config.toml
num_hidden_layers = 9
hidden_size = 640
num_attention_heads = 8
num_key_value_heads = 8
head_dim = 64
intermediate_size = 2560
vocab_size = 32000
hidden_act = "gelu"
norm = "rmsnorm"
norm_place = "peri"
norm_eps = 1e-06
positions = "rope"
rope_theta = 10000.0
rope_fraction = 1.0
qk_norm = false
attn_scale = 0.125
bias = "none"
tie_word_embeddings = false
parallel_block = false
extras = ["capped logits"]
init = "normal"
init_std_qkv = 0.0205
init_std_o = 0.00483
init_std_up = 0.0205
init_std_down = 0.00483
init_out_by_depth = true
optimizer = "muon_variant"
learning_rate = 0.00917
lr_mult_qkv = 0.4
lr_mult_o = 3.0
lr_mult_down = 1.5
beta1 = 0.95
lr_head = 0.00789
max_grad_norm = 2.0
warmup_steps = 200
schedule = "wsd"
decay_fraction = 1.0
decay_shape = "linear"
final_lr_fraction = 0.0
batch_tokens = 262144
max_seq_len = 512
doc_mask = true
train_tokens = 1606000000
max_steps = 6127
dataset = "wikipedia_en"
Each number is 128 + 32 x the weight over the matrix's rms, rounded and kept within 0 to 255. Layers, rows and columns count from 0.

# layer 5 attention output (transposed), 512x640, rms 0.236, rows 506-511, columns 192-255
[[149  96 106 174 147 143 164 184  89  77 133 152 187 129 136 240 183  94 122  91  73 136 109 123  90 149 112 127 101 104 127 110  86 101 135  85 141 101 119 153 133 150 117 136 145 151 105 117  71 159 125 122  85 138 124 143 142 185  99 147 106 121 106 104]
 [138 146 139 177 123  87 185 161 102 125 149 143 107 156 126 122 146  96 145  99 152 150  57 111 161 141 139 109 113 182 188 109 148 158 192 110 115 114 146 101 158  96  70 157 131 117 145 145 118 172 140 128 141 130 111 196 138 148 117 115 131 110 105 139]
 [152 159 133 144 117 127  72 146 156  59 115 144 128  92  75 156 143 106 128 158 117  69  78 150 158 114 109  97 115  82 180 174 233 153 177 108 107 122 167  73 111  96 138 173  93 110 150 107 118 137 145 159 169  53 157  85 108 219 157 105 150  81 140 110]
 [137 148 112 172 154 115  45 133 103 143 139 173 180  91 177 114  93 173  84 136 138 181 142  84 139 124 113 202 119 119 135  98 104 198 122 140 126 121 156 140 140 140 108 133 130  82 192 134 180 131 135  81  63 130 126 157 116 173 106 165 117 187 121 135]
 [131 103 178 109 111 126 139 133 131 156 118  98  67  59 148 122 162  90 109  86 140 136 104 163 127 151 147 143 133 190 146  99 130 146  73  72 164 135 156 120 182 127 164 138 139  88 127  91  71 117  85 125 153 124 110 157  99 132 172  97 132 176  69  83]
 [134 170 154 139 156 156 140 113 156 149  88 123 114 160  83 183 117 122  60 101 174  88 138  80 147 135 142 122 138 130 106 179 137 148 127 115  94 120 150 167 125 168 116 115 121 127 118 136 113  79 141 143 109  86  83 121 102 125 115 127 150 124 104  98]]
# layer 5 attention value, 512x640, rms 0.0347, rows 507-511, columns 192-255
[[108  81 116 157 179 152  97 160  94 103 172  85 129 152 158 166 177 162  77 113 136 232 107 157 153 170 114 128 142  97  50 131  73  79 124 141  69 131 100 156 153 129 123  82 101 141 128 104 178  97 129 123 148 105  90 126 115 162 107 110 104 144 131  75]
 [ 63  81 134  97 130 149 142 158 119 115 104 152 102 110 100 133 159  20 113 137 146 135 158 120 175 104  81 130 101 140 180 114 103 154 132 122 166 162 108 191 134 128 159  76 161  94  68 164 140 165 150  99 141 138 106 122 104 125 142 138  82 132 121 171]
 [ 91 108 176  55 122 136 149 169 134  82 147  79 115  92 118 124 146 124 106 179 132  98 117 133 162 103 148 132 160 142  93 117 136 157 119 123 105 140 121 206 179  98 177 131 130 125  54 140  54 138  35 196 120 104  74 116 139  84  83 178 231  69 125 103]
 [106 175  84 155 110  89 144 135 163 121  94 106 129 134  84 149 142 154 129 113 152  84 137 127 143 124  78 134  97  82  91 170 100 104  96 139 107 116 115  98 101  88 133 140 210 145  80 130 138 140 119 150 132 118 112  98 129 133 158 143 103 120 124 111]
 [111 147  98 156 116  92 126 137 107 113 100  88 136 135 105 126 132 153 147 125 111 169  98 163 159  86 104 133 130 118 102 111 121 129 126 155 171 119 160 148 175 126 140 113  81  82 202 105 120 156 139 118 124 128  96 119 108 147 153 120 157 110 130 162]]
# layer 5 MLP up, 2560x640, rms 0.0781, rows 0-46, columns 192-255
[[130 105 130  99 164 147 120 102 141 112 105 147  84 130  68 130  59 154 163 225 128 164 134 126 113 135 117 155 131 130 126 135 167 101 164  96 188 127  86  73 175 128 128  63 139 144 143  90  92 157 151 110 132 143  98 174 149  99 148 121 121 117 158 151]
 [129 174 151  60 107 123  82 158 120 119 161 113 179 165 178 118 103 129 127 172 134 123  80 147 157 111 113 144 149 141 118 116 145 164 116 108 143 167 155 102 159 113 169  62 138 145 137 130 162 135 112 108 118 159  66 100 144 178 153 107 126 190  99 157]
 [156 147 141 213 118 141 109 118  95 168  73 166 143 165 118 113 153 151 170 173  90 149  68 162 103 153 126 165  80 164 161  99 132 136 137 125 125 139 166 135 126 127 130 151 102 182  99 118 103 130 196 168 116 158  97 180 101 178 178  61 106  97  77 194]
 [124 109 150  99  82 161  67 118 109  98 100 150 121 153  63  35 143 105 123 127 145 146 120 145 150 116 108 116 117 144 136 152  78 180 113  62 120  66 108 123 108 139  80 104 148 147 143 182  69 135  65 179 131 185 153 163 105 153 153 127 165 176 211 145]
 [118 128 209 143 117 116  98 139 158  81 201 142 145 132 155 102 123 139  86 145 121 114 133 139 150  44  96 141 125 125 189 137 150 153 116 140  89 170  65 140 187 100 119 136 114 210 113 140  85 145 161 148  80 139 105 160 201 154 124 130 140 178  99 164]
 [108 125 115 153 116 141 177 120 178 171 139 180 123 105  75 142 165  89 129 135 110 140 117 115  97 151 161 121 119 127 109  82  69 129  73  77 128 160 116 150 123 101  87  94 146 163 173  99 105 126 143 127 170 111  83 136 134  94 146 137 101 159 152 146]
 [138  72 164 164 106 156 121 111 159 122 121 140 148 142 107 157 154 161 146  93 112 124  77 154 110  93 130 158 130 136 101 129 141 184 118 192 150 153 165 127  85 146  95  93  97 170 145  99 122 130 141 122  84 164 132 166 157  88 152 117 139 140 131 188]
 [141 171 154 100 101 123 171  94  80 139 168  84 134 126  92 113 115 134  98 131 115 130 126 130 164 165  15  48  68 109 222 145 100 116 130 129 124 102  93 124  78 114  57  66 158 129 160  88 160 122 142 165 149 102 155 142 152  51 125 164  59 121 132 123]
 [152 124 145 165 191 111 108 100  67 139 110  42 175 123 109 118 138 102 171 132  64 148 114 103  69 147 163 110 187  92 186 143 124 115 100 142 136 129 203 122 108 167 123 163 119 146 174  75 146 137 141 116  87 166  73 175 124 113 141 103  95 128 155  61]
 [ 93 160 168 105 128  59  94 125 157 130 113  90  98  93 168 114 134  88 106 198 143 126 167 120 109 123 123 124 187 109 160  99 136 119 129 130  84  98 215 148 135 185 153 164 118 187 202 114  87  72 154 101 149 134 132 178 114 156 130  97  86 128 117  76]
 [109 145 133 104 136 131 112 103  93 155 191 147  87 118 102 189 122  99 203 162 182  94  85 118  95  85 200  59 129 137 163 160 143 159 170 191  49 128 121 107 145  92 249  55 117 112 161  83 154 153 120 100 128 113 215  98 178 161 115 160 115 118 123  93]
 [132 100 131 149 105 174 132 173 145  97 153  84 116  95 168  58 126 105 126 128 185 114 185  92  91 111  65 123 124 132 107 108 120  86 113 133 149 114 177 117 109 120 137 170 131 131 136 138 114 142 142 142  65 118 125 124 122 105 118 140 151 149 146 117]
 [192 225  86 157 134 124 141 115 133 140  94  68 124 207 193 105 184 146  93 101  98 168 168  89  86 104  62 124 116 106  94 156 139 145 120 138 132 158 148 162 109  85 177  92  91 121  47 130 115  70 105 134 142 144 121 174  87  84 106 133 153  99 100 151]
 [103 120  97 225 108 149  92 141 129 138 111  72 106 183 134 116 136  75 189  92 137 153 145 143 121 158 105 145  91 185 160 136  89  97 132 131 148 156  97 128 120 121 174 152  97 135 135 135 100 151 108 117 112 139 171  96 183 132 117 114  87 120 150 146]
 [ 84  50 150 116 105  94  94  78 181 161 109 142  82 164 165 137 136 170 143 130 135  99 164 135  73 187 150 140 129 154 177 157 115 138 195  97 137 199 117  68 115  94 153 131 100 158 135 134  76 121 134 153 171 143 149 151 125 147  76 109 180  96 129  98]
 [142 110 108 135 106 104 133 120 162 155 102 127 177 150 129  22 129 111 114 109 130 139 110 117  99 111 170 134 132  90 135 136 173 117 131 143 107 139 121  89 123 111 162 118 108 107 108  42 181 160 162 137 114 146  97 156 115 140  98 136 112 136 121 133]
 [129 144  97 112 132 145 112 198 167 198  97 108 130  58 164 157 176 145 155 131 167 168 110 109 143 110  78 156  97  87 143 166 108  87  97 137 149 111  87 156 168 107 145 119  68 160 133 149 116  66 180 112 127 137 127 112 110 198 150 147  60  65 172 164]
 [ 98 138  83 107 143 106 172  98 172  79 143 122 145  96  96 154 167 129 133  81 134 120  75 126 119 101 146 132 158 109 132  86  54 140 127 209 146 136 102 118 118  79 162 125 106 126  92 137 142 123 135 158 173 144 106 184  86  58 103 123 165 143 102 160]
 [ 81  79 145 122 137  96 134 145 120 143  60 168  75 165 123  90 102 108 130  69 159 145 126 121 137 179  86  81  86  93  89 121  72 174 139  88 102 109 154 124 146 148 106 210 142 130 114 183 141 149 159 154 116 126 142 115 105 130 165  62  67 145 128 106]
 [137 120  88 133  86 158  88  62 108 117 143 128 164 137 194 166 150 144 130 149 153 139  99 135  87 160 172 110 125 109 105 147 145 107 146 134 107 111 149  60 112 139 133 141 119 136 166 147 126 116 139 115 177 114 160 109 160 167 183 155 145 119 124 177]
 [ 64  39 127 111  72 155 110  72 106 108  95 191 140 133 142 157  79 133 182 175 128 120 159 179  36 138 127 124 120  97 110 209  51 106  97 162 159 147  88 116 192 142 102 174 159 106 141 124 124  92  86 142 108 127 159 185 146 163 131 172 104 146 156  98]
 [156 130  40 153  68 153 102 144 121 154  63 144 123 111  95 158 200 190 172 139 128 120 156  97 138 150 106 121  77 115 134 100 155 112 116 137 103 114 139 163 136 122 145 116 105 151 137 136 178 109 123 128 122  90 142 133 137 139 129 109 124 140 130 105]
 [164 127 167 151 142 129 126 142  89 158  95 123 158 109 112 108 126  93 135 148 135  90 118 158 140 153 124  72 107 134 220 111 154  92 139 128 212 133 176  98 107 170  97 172 144 125 172  94 111 138 132 125  77 101 112 121 118  94 132 142  61  77 158 143]
 [177 124  94 123  93  95 156 124 135 131 175 126 174  45  99 128  64 168 158 125  93 115 104 118  95 156 183 182 185 157 126  92  75 137  65 151 135 136 156 131 147 111 133 142 129 109  99 155 171 171 154 162 137 142  86  89 111 117  83  61  92 207 146 112]
 [155 139 154 194 156 128  88 158 130 140 129  97 145 101 167  69  51 145 121 125 154 142 105 136 136  87 180 118 110 152 111 122 160 106  85 116 164 162  57 132 129 114  89  50  63  96  99  43 125 141 127  85 148 108 155 111 147 131  90 136 123 138  41 110]
 [141  94 112 165 120  94  92  57  88 144  53 179 115  54  74 140 112 155 120 113  88 111 218  74 145 147 116 130 121  48 107 115  85 114  88 147 155  72 186 110 120  83 112 148 101 136  87 127 119 101 192 102  59 106 130 152  47 178 150 170 110 129 105 117]
 [123 177 191 120  97 110 166 125  88 140 136 133  49  96  92 170 190 141 116 134 124 166 151  71  89 118  67  71 169 153 116 116 171  92 138  86  91 155  74 113 131  76 141 130 132 130 112 125 136 130 165 108  64 128 120 146 173 168 164  77 153 110 114 103]
 [161 169 136 214 101 106 138 153 142 150 104 139  97 155 106 118 141 136 146 162 194 149 118 126 166  84 123  77 164 160 141 175 149 104  42 132 148 142 140 129 115 110 179 138 144 167 133 128  60 119 102 128 138 112  80 151 106 103 135 122  75  94 130 107]
 [ 97  79  87 151 106 165 151 189 143 153 132 135 174 126 155  88 157 174 127 153 161 101 180 143 109 149 112  85 157  49 109  98 100 115 125 158  47  98  93 106 116 182  70 140 108 156 155 154 121 143 157  31 128 149 161 122  89 123 134 168 139 137 190 133]
 [139 122 152 113 170  67 180  84  99 120 127 134 135  74 137  99  63 164  96 117 138 156 172 122  77 157 169  80  61 172  82  82 142 136 147 160 165 104  89 138 171 100 110  92  70 136 100  96  77 141 130  93  50  93 158  66 113 194 128 152 160 182 132  95]
 [124 137  61 168  80 128 102 122 104  98 184 147 144 184 114 188 158 145  89 130 181 135  97  97 100 130 153  90  89 154  92 169  96 122 149 125 141 158 114  97 102 123  89 136  86 143 113 159 139 115 146 139 116 106  98 135 171 126  99 117  85  56  84  71]
 [109  42 135  31 125 141  75 118 149 127 100 121 179  68 146 120  63 162  89 139  90 131 166 103  73 213 134 154 141 127  79 112  95 163 135 149 133 127 130 156 128 129 168  16 113 179  90 123 117 127 106 135 143 152 125 105 116 211 123 108 101 166 142 115]
 [ 85 156 103 175 116  96  60 154 142 107 125 209 115  97 126 108 182 133 127 127  98  77 115  84  59 126 126 135 119  94 119 159 112 107 125 179 102 107 110 149 196 146 131  89 171 184 119 182 118  76  79 106 146 104 137 146 131  96 159 128 128 132 135 123]
 [120 167 156  96  82 164 126 145 115 147  48  60 124 143 172 166 100 148 166  92 211 120 191 105  37 139 148  87 129 114 139 103 157 186 139 105 125  92 125 139 170 116  96 101 173 139 175 104 145 145 164 148 165 100  59 178 161 117 115 128 157  89 112 154]
 [ 71 123 133 157 139 114 129 113  46 114 127  87 156 183  94 138 118 159 146 101 162 138 125 141 103 144  70 123 145 113 119 119  77 128 137  82 132 115 134 102 114 148 133 172 134 124 132 121 136 152 147  64 140 126 150 104 141 136 124 155 114 157 176 133]
 [103 177 141 148 103  96 123 158 102 166 106 133 130  39 150 162 106 124  89 162 108 187 162 149 132 142 186 141 120 166 163 124 138 180 102 115 108 146 100 175 125  91  93 100 191 143 129 105  71 115 154  88  91 134  75 135  36 154 170  89  83 155  78 158]
 [121  98 169 164 155 163 160  74 158 130 160 125 147 164 122 184 208 179 145 187 167  97 130 206 119 192 150 153 116 170  63 122 114 149 152 141 200  91 159 140  94 115  82 112 132 163 141 173 140 141 133 132 122 105 123 101 112 116 180 134 133 156 107 114]
 [ 93 178 139 149 142 132 153 113 121 108  77  76 115  93  64 163 165 163 109 151 167 109 134  89 116 137  86  96 111  78 161  87  55 116 126 111 163 140  82 182 124 145  97 163 173 115 131  93 121 187 150  88 135 140 153 134 102  95  80 128 110 126 113 143]
 [ 69  41 177  77 110 136 114 129  82 109 120 130 205 179  69 107 132  82 143 141 130  82 123 120  66  98 148 164 148 173  92  75 149  87 103  62 174 153 149 123 111 133 182 107 162  89 204 158 124  95 145 152 155  79  65 146 191 141 117 124 109 141 126 115]
 [ 84 144 171 128 150  39 158 117 108 148 134 134 104 112 131 122 133  96 181 160  81 109 173 166 177 133 105 128 151 163 164 157 180 168  46  66 177 115  93 160 147 141 100 104  83 137 157 172 129 124 135 127 121 174 143 117 131 143 148 158 148 149 210 129]
 [119 164 157  99  95 126 129 180 167 123 184 156  73 156  58  82 121 143 159 126 158 137 128 158  97 122  74 114 110 151 127 136 131 126  91 146 114 145 129  99  82 143 125 133 131 103  99 136  89 101  99 151 123 158 108 138 141  75 151 164 155  92 118 146]
 [120 162 105 164 180 138 154 121 152 171  90 112 176 130  96 123 161 157 130 138 107 144 114 171 154 170 115 140  57 135 138 139 162 138 163 123 116 117 135 112 104  75 111  30  94 119 120 126  88 156 112  99 102 166 157 102 127  75 170 102 165 133 167  92]
 [127 140 117 139  71  77 138 150 164 129 114  84 175  95 150 149  89 183 101 118 125  99 138  80 104 109  90 116 106  87 108  87  85 113 134 155 126  82 132 133  82 140 101 135 102 155 112 120 135 124 125  54 117 109 157 106 174 152 105 109 153 109 156 149]
 [ 93 102 132 132 170 114  74 161 121 229 121 131 115 114  97 177 157 100 117 121  55  78 107  51  95 128  98 113  87  80 117 137 126 144 112 110 108 166 204 153  98 143  93 125 141 144 139 145  55 127 168 135  96  64 187 118 150 123 118 117 133 110 100 173]
 [135 102 142 132 151 119 118 154 179 100 100 107 116 119  62 155 134 159 163 164 133  94 117 156 135 106 119 164 129 173 130 139  98  93 125  74 122 151  60 158 154 142 110 149 142 166  94 138 135 126 191 154 174 152 123 125  96  74 141 110 170  93 132 137]
 [147 189 127 171 132  98 135 137  86 189 101 177 159 125 111 120  77 136  98  52 131 119  57 112 122 140 105 106 129 113 114 113  85 127 120 150  95 111 133 143 138 197 156 160 113 165 174 147 141  99 196 197 161  59  93 109  95 172 131  65 159 102 104 162]
 [180 145 180  89 201 116  99 136 101 158 101  84 151 116  85  57 132 170 172 107 137  72 174 121 113 116 140 145 172 112 114 115 110 158 167 110 109 124 134 113 127 100  95 158 134 122 133 104  94 119 139 198 179 111 133 173 127  98 115 119 145 151 166 144]]
# layer 5 MLP down (transposed), 2560x640, rms 0.0606, rows 0-46, columns 192-255
[[154 105 119 181 150 121  58 105 101 110  99 152 132  87 135 168  80 143 141 185 195 169 173 141 147 120 127 179 177 189  94 134 124  79 191 152 151  86 149 110 124 123 177 128 107 122 114  56 117 143 186 154 186 152 119 200 139  98 152 118  82 170 102 147]
 [168 198 122 164 145 151  94 124 146 158 169 104 166  90 130 140  81 139 157  85 157 156 114 117 177 153 113  73 130  98 102 171 104  86 108  94 148  72  89 128 102  99 119 119 140 170  74 136 141  89  79 141 141 189 145 148 188 118 135 159 114 129  69 103]
 [118 153 126 202 138  49 122 125 130  83 100 150  95 112  82 152 161 153 184 130  66 120 102 115 123  63 188 134 117 144 157 141 104 109 114  98  89 124 158 120 102 140  83 148 186 122 136 160 110 121  83 203 105 132 106 108 158 136 139 121 160 188 162 151]
 [152 104 129 108 171 139 126 111 132  78  45 129 121 141 117  40 127  49 113 117 120 127  84 135 157  56 100 136 146 165 207  78  80 121 173 106 112 140 170 106  75 163 152 108 147  88 107  98 138 166  84  58  93 144 157 153  77  94 141 124 174 112 133 104]
 [174 126 101 143 113 177 153 165 157 124 173 170 163 134 141 147  70  81 126 102 127 137 123 116 107 132 166 123  82 210 161 120 133  68 133 180  68 139 149 180 107 106 125 103 109 165 124  88 108 124 155 125 106 110 133  71  93 132  89 159  80 118 161 140]
 [128 161 128 112 130 153 121 201 127 132 134 135  95 160 119 193 128 173 139 101 122 182 142 139 148 183 117 101 145 127 109 199 117  91 139 144 165 116 180 152 137 151 127  95 107  67 138 132 159 109 154 143 129 120 136 178 103 148 123  76 106  98 133 120]
 [166 140 171 136 171 121 151 131 157 169 193 114 126 108 113  88 133 123 141  75 132  87 175 153 149  84  98  93 199 179 138 111  85  92 115 172  90 154 127 111 104  47 174 120  75 123 133  99  94 150  97 143  86 190 175 170 113 111  35  88 166 174 190 116]
 [102 102  79 149  99 111  84 134  92 136 127  57 130 103 143  79 112 168  80  83 112  95 159 168 114 102 117 124 153 118 135 113 125 107 128 197 119  87 133 143 127  75 123 162 153  87 116 129  77 141 128 120 114 145 117 118 133 134  75 114  76 129 126 160]
 [126 115 104  96 205 141 106 178 111 143  80 121  51 123  79 151  67 144 160 115 105 133 138 111 108 140 137 149  96 153 141 126 161 132 123 109 171 118 129  89 147 124  91 104 158 133 140 184 130  94  57 101  81 128 170 136 181  92 158 104 147 132 126 130]
 [193 157 115 115 122 119 141 117 135 166 153 109 104 175 121 135 148 133 186 118  89 124 140  62  68 141 117 128 154 143 133 218 146 121  92 123 148 145 193 112  92 149 115 136 128 141 153 138  92  76  69 159 161 171 117 121  67 145 107 148 204 154 152 154]
 [167 149 133  94 161 167 188  81 133 117  73 110 131  94 121  96 137 126 114 146 147 133 115 101 102  97 118 125 122 135  30  79 105 126 113  92 134 157 151 134  79 147 130 111 109 116 148 138 122 143 142 162 118 132 149 181 193 158 124 135 172 105 130  85]
 [138 133 152 116 164 139 142 137 146 166 120 119 140 119 128 125 116 152  97 125 132 116  76 136 129 145 148 141 180 113 148 117 166  77 182 176 124 143 105 161 125 131 166 145 118 116  75 131 138 160 151 170 108 119 145  94 131 126 118 154 137 139 104  85]
 [ 73 131  91 148  97  86 133 120 151 147 116 144 183  84  86 131 134 113 125 209 126 163 156 114 120 111 121 108 115  79 148 158 115 133 116 144 139 138 145 140 160  90 115  94 125  95 119 163 131 124  73 110 114 160 132  82 120 109 119 168 125  98  94  99]
 [112 140 127 107 137  98 141  79 155 115 124 104 153  51 112  91 110 111 130 133 124 107 100 137 159 133 139 146 131 137  93 149 130 161 161 115 115  80 159 115  73 176 170 164 113 126 139  90 108 114 158 179 142 178  93 119 111 167 123  78 152  91 152 142]
 [137  76 112 103 156 159  95 142 141 118 144 109 203  87 122 118 155 151 142 140 149 111  79 141 163 143 146 114 139 129 133 160 139 127  99 119 118 111  96 101 113 105 180 105 163 178 103 177  97 109 129 153 105 119 122 144 125 145 144 114 127 151 120 145]
 [117 180 157 125 138 124  93 113 111 150 115 170 105 109 101 172 161 139 151 129 185 104  92 182 140 137 120 114 123  84 121 149 137 120 123  91 102 102 162 132 127 153 154 155 169  92 124 117 115 109 122 142 123 126 145 153 111 113  42 140 182 126 112 132]
 [157 110 132 153 130  84 124 188 120  77 147 130 112 160 122 134 154 126 104 114 120 129 141 100 147 136 115 127 142 113  71 113 107 157  87 120 157  86  85  81 104 132 198 171 128 138 144 185 168 121 128 110 116 144  85 172 110  93 168 187  99 124 133 135]
 [114  89 138 164 160 143  91 131 163 106 194 135 213 145 142  71  57 115 111 145 118  89 142 146  77  94  97 177 159 130  98  78 112 150 111 152 143 114 150  71 118 124 162 110  74 132 106 117 134 113 167 168 102 168  51 165  75 130 173 155 111 169 159 150]
 [105 141 111 104 108 182 137 120  91 108 148 128  59  64  89  43 121 188 117 171 149 141 124 129 154 200 120 177 108  71 185 133 146 113 110 159  80 126  67 195 166 170  91 132 143 135  98 159 100  63 208  96 154 125 119 152 124 108 121 131 135  99  96 102]
 [101  86 147 140 139 163 198 145 127 116 138 123 193  82 125 104 166 120 120 148 150 168  96  95 108 167 182 118 109 170 107 118 140 118 125  79 152 150 130 105 178 189 133 147 126 171 122 100 130 150  91 117 170  81 141 129 211 136 145 117 133 105 106 123]
 [140 102 188 128 137 237 113  92 119 126 101  74 119 146 118  80 136 161 210 107 123 168 155 126  63 155  63  63 102  91 110 129  71 121 127 202 137 108 148  95 140 157  92 125 130 115  82 101 122 155 117 164 138 100 148 203 132 189 143 195 158  85 160 116]
 [118 142 130 115 125 191 165  83 138 149 163 122 106 145  78 115 135  90 108 123 148 120  98 144 158  99 137 172  80 109 138 139 162 106 100 114 173 193 101 142 118  89  90 169  62 112 159 156  64 104 172 199  81  77 170 146 149 170 128 169 166 122 105 105]
 [158  98 115 196 129 129 178 152 177 141 133 128 128 147 118 137 104 117 133 119 104 140 153 113  89 177 136 123  96 101 111 124 198  98 201 153 106 137 166 135  71 115  79 101 147 138  79  85 126 129 114 141  97 140 150 126 114 167 119 196 150 165  82 138]
 [162 146  86 127  90 162  91 135 101 179 100  84  91 139 114 185 100 121 128  50  80 203 103  84 151  91  98 138 144 124  95 103 108  44 100 118  83 121 143 117  62  84 115  63 125  78 128 100 149  88 131 126  75 114 141 124 128 149  42  91  98 126 138 129]
 [141 131 154 121 110 190 125 203 159  72 119 159 199 127 130  97  93  53 146 112 136  88  86  78 109 120 145 107 125 159  79 225 148 116 183  82 128 169  91  69 178 155 134 109  69  92  87  88 146  76 113 104 188 192 127 141 168 193 149 186 120 154  95 145]
 [116 123 180 149 131 166  74 103  90  98 172 128 124 116 144 167 112  96  86 148  83 157 149 125 132 113 186 167 167 136  61  92 164 101 101 106 137 122 122 149 142 137 139 131  89 125 196 179  95 142 154 189 116 143  82 160  88 156 157 138 121 153 131 100]
 [152 116 124 156 136 165 190 133 132 145 145  82 142 144 157 126 183 135  55 161 106 100  93 145 122 140 153 150 128 173  84 136 133 181 127 130 126  30 127 144 148 113 153 119  73 189 171 147 156 177  98 180 101 107 151 115  93 160 126 156 177 154 142 125]
 [142 115 199 101 128 103 139  97 127 115 137  43 192 142 201  76  93 112 136 162 139 101 122 125 147 128  63 123 124 141 135  98 159  87 200  92 147 122 203 141 158 141 113 101  80  87 136 104 128 147 179 166 178 142 119 209 112 145 134  76 182 124 156  88]
 [165 137 116 144 123 107 117 171 164 117  90 116 167 104 183 119 163 106  75 109 123  60 116  79 144 121 152 120  68 132 155  60 122  72 145  86 160 140 136  95  85 169 127 145 157 142 151 121 127 172 109 141 103 169 169 104 103  83  52 135 162 127  99 153]
 [172  69 155 138 134  97  33 117 107  85 103 106 117 151 144 108 128 145 132  84 124 108 116 136 104 187  97 176 129 154 177 145 110  91 169 104 127 128 170 123  94 175 118 134 111 127 102 100 150  51 145 148 103 153 108  98  87 144 147 155 168 125 114 110]
 [119 184 125 121 151  52 144 148  79  68 126  75 104 126 116  86 139 193 141 122 116 110 130  80 167 105 164 151 161  57 112 153 138  93 145 183  82 166 128  82 123 186 165 158 177 158  92 114 147 172 151 152  62 119 125 106 136  94 161 144 143 158 119 115]
 [193  72 146  59  93 100 123 166 168 121  89 140 160 144 163 116  83 109  69  59  89 146 114 134 132 152 162 108 112 175 164 111 122 139 132 149 142 121 126 170 159 138  90 132  42 128  83 181 125 135  59  96 101 227  69 171 138 183 116 143  86 169 138  91]
 [139 100 110 139 140  98 102 122 112 102 136 120 133 169 132 114  71 116 133 112 140 104 128  87 124 143 146  97 142 135 133 112  94 103 155 152 157 146 101 135 160 117 178  74 133 130 129 174 121 141 104 148 202 141 124 101 110 159 111 131 155 160 124 133]
 [143 127 158 155 167 102 138 119  96 107 165 141 163  86 127  44 110  71 125 136 124 151 135  87 129 119 118 155 146 100 170 130 131  73 150  82  79 134 128 124 110 105 133 104 156 156 117 196 121 139 209  94 178  83  90 156  95 142 174 141  57 166 109 133]
 [165 139 116 139  89 128  87 143  76 101 119 124 109 126 195 140 123 121 106 122  97 131 149 142 181 167 156 142 106 137 163  72  91 134 138 122 131 155 138 103 178  77 132  47 135 146 164 151 153 122 101 134 128  94 121 171 132  88 114 161 103 147 108 137]
 [137 140 176 148 113 159 120 107 134  77 155 125 148 169 132  97 121  96 156 160 119  85 114 143 130 164 107 141 125 169 165  84 133 154 153  70 134 132 100  96 180  90 142 116 153 125 104 169 116 159 139 154 112 140 200 143  89 115 130 139 145 129  69 162]
 [153  98 124 121 129 118 145 189  87 186 206 125 107  77 172 171 120 130 165 120 146 137 110 142  71 118  94 115  72  96 137 109 164 166 116 186 115 150 158 166 126 126 142 116  94  47 111  97  87 119 161  68 118 123 120  97  61  96  57 133 165 141 107 153]
 [132  95 113 136 149 154 155 152 165 138 104 144 119 136 133 106 135 108 132 151 136 116 150 110 136 111 125 136 193  97  84 129  91 124  95  98 152 133 118 118  99 153 146 119  57 130 184  61 116 165 133 118 201 170 132 118 156 102  60 104 166 137  88 121]
 [138 141  98 202  80 109  92 127  82 159  91 176 125 126 142 154 138 145 113  99 142  89 178 138 106 155 163 130  85 133  94  57 115 171 127 138 161 165 105 146  57  69 144 152 156 115 141 166  94 134 210 144 124 145 187 126 186 116 130 144 111 157 121 118]
 [111 133 116 125 140 158  82 191 132 142 119  94 159  65 135 136 172  64 169 160  92  48 116 143 139  94 108 151 127 143 103 137  82 168 119 107 157 185  99 165  85 135  72 118 117  87 113 117 127 146 157 159 103 185  82 113 151 105 150 152 124 125 151 108]
 [183 126 139 117 148  94 133 129 141  53 130 106  86 139 115 117  65 114 161 162 218 139 102 127 100 115 127 150 119  76 164 117 116 157 137 109 122 133 177 170 150  66 111  88 146  91 110  97 111 178 106 114 128 142 106 194 169 146 149 196 175 107 131  97]
 [143  95 108 173 147  70 168 155 100 143  98 176 131 153 152 141 140 146 122 128 100 157 110 105 143 147  89 153 129 122  98 105 138  93 140 104 182  53  89 104 138 157 167  63 104 143 116 168 142 141 172  89 102 138  96 164 172  93 107 129 193  93 177  94]
 [ 97 110 194 143 147 143  89 149 143 161 138 107 123 137 121 211  83 124 132 135 117 125 170 146 149 118  57 160  90 108 138  97 148 136 100  84 137 125 114 116 121 132 103 135 111  93 159 140  78 160 147 106 177 153 153 114  95 179 128 111 132 121 141 110]
 [ 99 150 129 107 207 136 151  38 111  55 118 137  99 118 128 176 113 147 123 168 111  97  88 122 127  98 114 122 140 141 113 134 158 131 133  94 161 104 156 150  94 193  93 152 133 154  81  99 147 105 130 129 139 158 119 111 112 126 157 144 115 151 148  50]
 [ 74 126 128 125  91 113 152 122 117  97 181 129 132 160 157 182 129 210 168 150  68 143 128 121 128 115  81 200 123 123 113  86 150 136 103 102 154 132  52 168 155 123 177 152 118  76 113 104 114 134 104 156 122 137 128 138 134 134 113 149 126 169 169 141]
 [130  99 103 112 133 135 105 113 102 170 140 181 165  94 114 136 172  94 110 153 154 143 175 113 126 127 157 118 107 183 139 104  74  83 121 158 111 160 161 140 100 120 145  92 193 121 137 102 130 126 140  15 114 114 112 149  85 124 125 123 110 104 167  52]
 [130  92 147 126  81 153 103 150 102  99  97 113 137 127 157 168 126 170 117  86 117 156 108 151  91 114  94 120 162  88 146 111  94 140  81 106 145 108 117 145 126  41 114 172 199 141 151  94 116  86 135 107  79 153  85 137 138 108 182  94 160  97 156 126]]